python train.py --num_hidden_layers=16 --rope_theta=10000.0 --rope_fraction=1.0 --bias="none" --init_std_qkv=0.0897 --learning_rate=0.0226 --lr_mult_qkv=0.4 --schedule="wsd" --decay_shape="exp" --final_lr_fraction=0.05 --batch_tokens=262144 --train_tokens=843900000 --max_steps=3220
Each number is 500 + 25 x the weight over its row's rms, rounded and kept within 0 to 999. Layers, rows and columns count from 0. Numbers have three digits each. The size before them is the row's rms in percent of the matrix's.

# down: layer 12 MLP down (transposed), 896x224, rms 0.0658, rows 383-410, columns 0-111
# up: layer 12 MLP up, 896x224, rms 0.17, rows 384-411, columns 0-111
down383 070:478507485563484511494534489514506500459504509483492519506494465481515507543525488534487493522475535485511514508529455492462511526483471485512459489486477500474493508509513507390518515487488515526500508502485538484500486452506486514473496529480473515445525468493550505482494494513497515498523523484483582495474471444513547471490512479510
up384 094:521478503499454540494503466495466500521530506517509536511476459446498492467557508489486480496501482520508495500503476503525503514492528536495447487496513513531513467504475533482485489493486475521466474487464514454529510568455533484490499507482449491494518517518514487462529503462535546512501482551471520489542471473462499503488451492457
down384 080:491495454522494467508513486522511550513504480498481460511515520466473523536507534501526511484480523454513547560474487489506509529530461531489528471484503458522516487467506475499486481487503560498502538488464521490491529510509476488510452547524506480473501522495468491535492478498477505540526488501523478533456508489477487520478489521519
up385 095:479487496511510553457525488552489498551540492546492487490525519456472509458502518502516517499515445496487477563464483476471476521532491523484476506509486495438495506517482529483461498499499464534475524474466474529465515495532533443461541509477469521493535480532498531548521548535468549523514521510515484530447492503519476535515485505470
down385 094:493462486464521499464484509535499488502518536482559492528488501551471486531552466515512503501497488517539486495519500514518490526496521521517543482479534555537521500496484508505492484511526477519523528489516493519536495548510481514455498537542520539486518529464467522473510495481484520454480508506512514495546471500497504483487522521501
up386 090:491498494494439545490488533548515499507466507497520537446453517521509476515467496483489520507493488448507471467493481502536516516524477505495506485484540522511446480501477488478527471489539487529464457497489492508472511488511527536559456494503481460496536491502535448494505483492511501523519517505506497533510540488528498480538470483439
down386 090:507485479516491504497509528449490474530534533483452550523495477536502529500501485535504498457472497513498545512459522493460480488518494492471482499512521459492467522457526497428512501478495451470486509499526521479481522543507485543525494507493473501527499518513466480540492503506497523526480488480488482503488490462452498460516521483528
up387 102:537471493479498521501484492521503513490501497522484499512476499509510506476484536497461490510494486501495535495435515501458484521482520495504520457478528453499526526492517487576484505507473490498550477498511525506515503505528482441417518502469533483536494529483506462522494516477491527456482491477480484492535455501487485510483477453509
down387 097:493472552527543524526521526495488528513475499487487492467471498466466517477476480521528497527496526554528497498467485440469441488529488527493468465504512517507482474489465501503480503472478477528502525487467457470509464491486523565519489523511518476477496495514484541501504492461499559504492521516523510490498488500471492522495463505515
up388 096:517486525511490507470492539510503497524533540554492499502468514498548494484493500482504505528492488498550532521531500542493502505507539502467475508494474489512497484493423545526516546545529489514497494508521489507542483511449505485513466493502481510510482452482456499497453490531538517503482506518482532514532487474529494541502514524467
down388 091:522496473488522490547518476468525557499511494487489510477501477518479507516503498508497486500495508471486513536454453479537464507507515502519531499521496520509508517512496497523489439512439510507508521522499412505498479500515498557508509494497499500462555506507514530540447497455543492544541469515486527498508473471490489530493477484466
up389 099:492502503478521513475512513537517494488537512497500541502488505505475521475515524507478505525461458469529478515484502486399478518480514486525481490510495496536514505516528541501518494549505519491483526548498496506509518528492529535513513477533512510448473527504498528522468502507514471501480494457475502498466514486513542504526515552482
down389 100:485491515491520501502496488487518517534507547476528515508489477493508520503517504468497482454504476486486519504506500517509505490512513496456459524520491511496530481454529502494454506488498517503518511494527554518521527466493519489427501458518515518449476496541473492450491472498455490488455516507501553540526493445466512498539468491494
up390 099:491488526507485534513498495542457499470535490512507488492519486490486466511467482501531539518472493490542503524502540500523501481531480516470483520518526498523521511452501488456476503497504482481493517472479474555526493459554514473478471451498459478568488499518485453499465532497540500504517484517517504504516516512519498499528502514542
down390 100:541495486497540504520519517536459496525508466512499542502465486495483441524484483516490495511510545532511516510522491506478453529458520553543495524467457461477471505478511460518501471478533504486491495447550464503471513453484500494567518497500499519447493503479517514478474502478504499481484437496527516483483467553514495486535503453520
up391 095:525485525468560472537547502489484470495472538515511510473498511476492505508493494510469504509467505493489533516489517502541527507539531507448451522503497527525494502455536520497507535531486479504518473508511508490490517519515447490502519501496465492486547494494504492484458488472462504524491449490529468424451483498475514507514490555488
down391 091:501473501497445452515512518514487476498512457507524488498485491528522543482523489512550502519465525534515496506486503449476496492489453445474524512519505503494463516517475521472513518481505509474517544476497498518503445490507537446510541504519476483529505443525499468519506498492533483510516497479463512522547540516528567491491456492499
up392 091:525510475493476493499501487481501498500493461484463480505523471504469470481520492501468477498515466480486538494519496513483519522519519520511522512486501519491485476503455538482492450512514513476496506482495516510481517510535494506472520495499484516443523499489502566545521483537519498497520404512553497497505476492472574529511481472495
down392 100:505535495535508477527476534536476452425491503527511511505459496474477497505509474465476475521480524497474467497502523530568511483496523522496491467498493514475487517492493489548505505491511525490465477483487501499491503508500504511545503498512512473524457471506484489483493517494485513476501505516511502492487495510502491503528522471533
up393 106:507480464514478509492489522528495496514529479457469502535502490471498521477554486499491529519496477510508491485506490525521481540511530445484466489555519521499479501457491492507496494499482512479462471525518523532480519493511512406450485485541460512509495499465468484493540501495495497497490486487506506524530553491495501479489485511515
down393 104:470513522485489515465476506488526503468519497545470540489522521475501523491475492458450496475503537530462506482539476490482510515465518503487509495494451471494512535549485534494527535506519534491503493465503492502494496491487473505508493474534528486500531481476529520490472491466520516522511509474467484487482524529502478506497525480497
up394 107:510455497525478492485511462571488500518488492504495501484520484496501532469511496511495534483481540493513452524488492501486488506461552512565484505538476499486502520485550526522500430507485519464484475518496542519445448508504502486539497537518510508522488456521472511499496506502520488509481521503522455495495586519520481487518493527516
down394 108:502496482492492531520552479498476494459495467452508509506483568492515466510479460520495467501495501508495509510540526534515491474516519449478495531505488496514482486496471479525499508501503456485509476495516522534500494448532531503512544488524472514480470498493494432449470497511513448541530480503504515530467454498536528492487512476451
up395 105:490527518512510482529485473481504480529486513508524494474493518533530527480513521476532528505499457507509506508527503460522500498525508519501513495461465489521493487481492488447487472480476535524477482539497491510489504497518480493509494465539474498534472458501502462536471507493526500519493512477508520538475528531498514510509493534540
down395 103:461517511515490487476497508492520495521517473490467467519490501528526497499542503502463534487507519510480508498467503491472472490474491516474512489493488525513508513550468465472504486450486501535511494557510511464561518525477493525513513501505529547485462480519496483513473518518556539531509480513496467500471438448535490473471536526479
up396 097:487504495469489533521502510526519503502487509504511501513462536454498478484529529485502483525491536501494484495472537529521538481482496505501489490482507512471475540479489500499499491464523534477464517472514459479491525473525510500492495540492543465521471446468515480516488487480519558478536488439489448536507540493569495493522499531522
down396 101:474437496482484498458536503549490491514559509522541471522495517506508472487525529530506483496472479496490497504484457539504501540513493468489491495523560522494521478503478494485472505512497496544555535509459519523494502513503535470482471511500490515490483513529519512503437449506466483469535515522493494476475479500516495513491476530547
up397 105:549502501495499509516497534505481493480464524509493496523457501530476510514507494514524493468496498509511515490485498472493466493529517474474531479511520457495500533478495501498477506473448518511492446479498507508497527504513487486519543476476490475487462509485502458491528498509494500507492482513517481490474514506480517515469510496522
down397 105:517508523500501497510503504519506491509518534462512516513540506502489524485479529506504463468545494460451535490503513479515460481524496495519479482420524475508534473523503442511531526495529499477500529510482501484524481506446507490526530527534502521479560490512534503518529513529560503537482487485436514507512482545477466507479552538525
up398 100:504472495465466536530515473510512480534472469480490531478515495468485496446503530483454497535498519526476519550517508478506506549520497457556502471539498526449477473507504514497515478507516550455505523533530501509546509471497512517512520480450471511503445515529473512503497524511488457524467516520527510548528527490488466518459505533534
down398 104:536526487527469494501500481440487476515483513505519536510476523507509474477558514497467502505494494538546508505545546456535533455514525482488443505505532528537481446465471483444499480504485455434489503491518466494524469474482507547517502536517481453533512498525502476481537492508524490503474446516534495479502485561500482501473496468483
up399 094:495496503523461489509519492505498489488529505489472514488556496489490484505467476501507532504449461518476458416475483495490490510493490490502509494466440511524463517496513516484494481488494537468562509449512487520514511512508509504518530484498502510493554483553515509473481503493545523495525501512500501490491534507496528465480417494507
down399 086:548492476509546478546536497477534526506470486528502481505459469512526507507510498492500489490509487487514540520511482489491497484488465497487484499545522526483509499484473491462489468521529501525505506529499535515520481490496465514476480512507509465494489499480447466497494500491511503496457503459494450548498455480458482547497556517502
up400 099:526519554491487524503532469467500500535518514486478492478513462531484510522510485514522545498491468527466525491510484520513516501509487514494513490491518519516509490484495515487513541493502554486524482464483510533512477508497512463500531460490504487468455456498510490533479504456529530501470473525561519506500509491535482543525488505488
down400 101:488459478502534494514501523492471504492505475482503492513481472515497541514512505516493504492515533488581520522532532488479490504516548528464477497500487494505506516544527552493487516497523514550475479481496498502506513495494517458484470475498507455531469489518514483520518543519504522487469450499497441454520525516482468490472534464468
up401 101:503534513460510509481508524534524455537495533489479461536457462514473485508516502532479473454478528518500508476541512515498448514521521487495471498521418496505518531502550463520506507481474552470533512501469521499488513491502449525459556497464493516531500483513516517530529502508510506469484536474483472497509479483541506544499454471448
down401 098:482486462519462520489470453486510498514494491508502518501495511546542505500476538526505494503486519514541489485526456494516469526476520543511501458495477485500489509487464500495492502536532495499466506471482521566497526488491514476524541494534482446531484483480541519556479504469502497530501483491526513480486542529484492509426500466493
up402 087:517489486475484551495528528520495510526459462512541515497505479503524510486465487519529483510495469491484505504552488497505472483507511529509433497450468507489497487485480501485496520495498503545485493451509488497461507492521482517526487498463474417530486482504494455497503472479496526451515525542493478455454459462480498473504512496489
down402 070:488482547515503531505486477507514528485507517530497484486438480501533473558532512489459522498478520506474486474476485497481468526494483496494534508530491499503474491485523548515503467477513506508511478537477464524511531524511506533510492491525495560470515505482499504504500540495468474529514470478513500530510502490521496499505479514526
up403 094:526519453495497521497516509500487490462505540516507487470495447509527492482510503496557481488480471459514477492478464442494518554488483552486489471514485548507505488539537488457498500488509483521503528487518475518527494491499511507516493526478474504533483486500488513496488524453506489523482448517500525525505518538491468466472445496494
down403 094:460512475500479452497515571526481495492476561525544510447540527473531508514490447497483463498473536478509496474529524516489503531533528516446535482533455482507527466528490480480505498474471519509569499520498477535520530520515514466526458490520451527499512495502469452489482521503517510477517460515461564509498485486505516503504497436485
up404 104:507494482507476517472522512507477545462510459463477482493487465502553471475485534465482496485518545498475489528520508494442526544480504476533450530525521492481552569532483509504484495473500513503501480505501493484453499475479507541515509517517512489437480470524460538504516521500512483522484525512497488480505483512505532517576481475498
down404 121:479489560532455491494503460485526526494518478472518482509536538485495545489509549537466472465503467524486520488498497467531537504511506504469478510497490461472533482489499481506534485493534499488510440461523483484450554499482492506494520502509477509485520503473509468474431474475506494545508503508511497479500483469511527480516492497495
up405 095:479456533480511483475476533502493511488537536489500526517470483515524494473456502515534477485494524519529480539488494525470492478471521494545496506496508544498467518556537463505528512466519526512465478518462507492511508490522533494481511508455464500525521491483492535512538520538503527487484473481488503478475496469520476481477469471459
down405 095:490495484528494503511517532470491484541483488500494543510508507491510513504497492495513463506502497503471515500459483462516496501462471487501508552496503477510485509450494495483456488555493541455539511552503504502447531491477515555451500498515509539451480556532478532472472437510485518532474538540514471487473455532501485518487499536500
up406 105:482537484521458494493484474504512470476499504467523476520472473511524488508523470500497465518485508495451504467524526455504510479526488523476511503486470466519517516466523525509492470466506483492502497440506496470524508473500507489514527482497484516493503532464571535516475517474522500495485484475496499515518490517437517478510543494478
down406 102:455466500466497487500459467480466497523490517469465487485509519495428486537493513512509550483453488547492494504490499510498515525536445530506496473471524504501541482465497466531513473543484514533470524497525485477499507520491491512512494475488524558499474488519508511524535496516493537505527467545499499480498476512505482457507501525486
up407 106:478478485527530491519475496521524490478452492447495457494500540518483481516577505479530510487466487545482493499508515520489520519490495458488478470525527509501505516512455483480462500493486470455534429534503543528489516510471502541459457474485485451474476477517523491487484457500512520521498493475518509518495552498512489490506497495501
down407 110:503477529508468532470486528496476527497455520509475522498497483469449529496472499498477514508416484477501522475480509576515495542526472516523502538484530518526528543512500518501462520513556518556466504505501510461553513509530509490472514508518492515518502504506493505514499500493513461486476505498510521514513519482466485521488516511463
up408 098:477479503474495455490515498479488501502551504478472479525491488476505532514482522530508485507532492457520532501544485500549499544524480501509539500485539502486464466520563533500487510512486528449510464540455475505515503515470491519528503494469508485510516517498471527520512502529497535484489484525504486498475534509479496480497490570482
down408 090:524526478530493480489451495528519492485485529471494469500484463523543534494496527503507543495505502505515510484512518520496506435512492474533511501458471522480530500458538500514519535526487518487544477478514501494480488530518493477555492501521504470485473487508493508508506528466517461516508504462494459478451529480496515493504520533546
up409 106:477488519497494569472491530527497457505514524506494510510463527506466518462505495510511469527490457510490492487453482492511458517485501503507482458544475505480528512518471506487501560526505496514490484538465497510522535504534491493486507480514487519512459493497522536504505552430485501494491503512496517563457479505476499505456472493484
down409 129:545474485466472546482457508522505489486495497510497516513501514478439516479538511474469475516498505486502499443487503494487464491520487536480436499503474531527509492516485497491482490519510548496515495523507512495485545536514485483464505495503478517510509549539476470495503529515467506471514505520473501529515477493485540501488483524533
up410 115:506508504521512468505512532506471513482465444548506497538528474493503493525534500515508541518484503490522489521536475510507501509500517493569513551496524504498415507481484491510493473516511501538528452507502561502470478466498504534490516530537502521473509523531472515493475477485533478476503509512494493474473501477500507510511499486512
down410 131:511468465515477505500513487516523505469484472508508445515520519519481552469522541531524504549478511439469485526520495469524517507480538438513498482494517535516496507464502568531513487474494502497489512492521469474486493506524514515540515493528524488492489503474537528534518492489441482488509483518480488484456530482466488500515488495542
up411 092:504522514493507500480522481521546483499520513479470520486494481507492515510485485488477511516502484542522530480517473487479518483502492482474547541510473499485506518523573524489531469502556522457494507484491490441490540518560440500484553533509508470521518478499515503509543501472477527466455512462501516529525524475511486507540510518516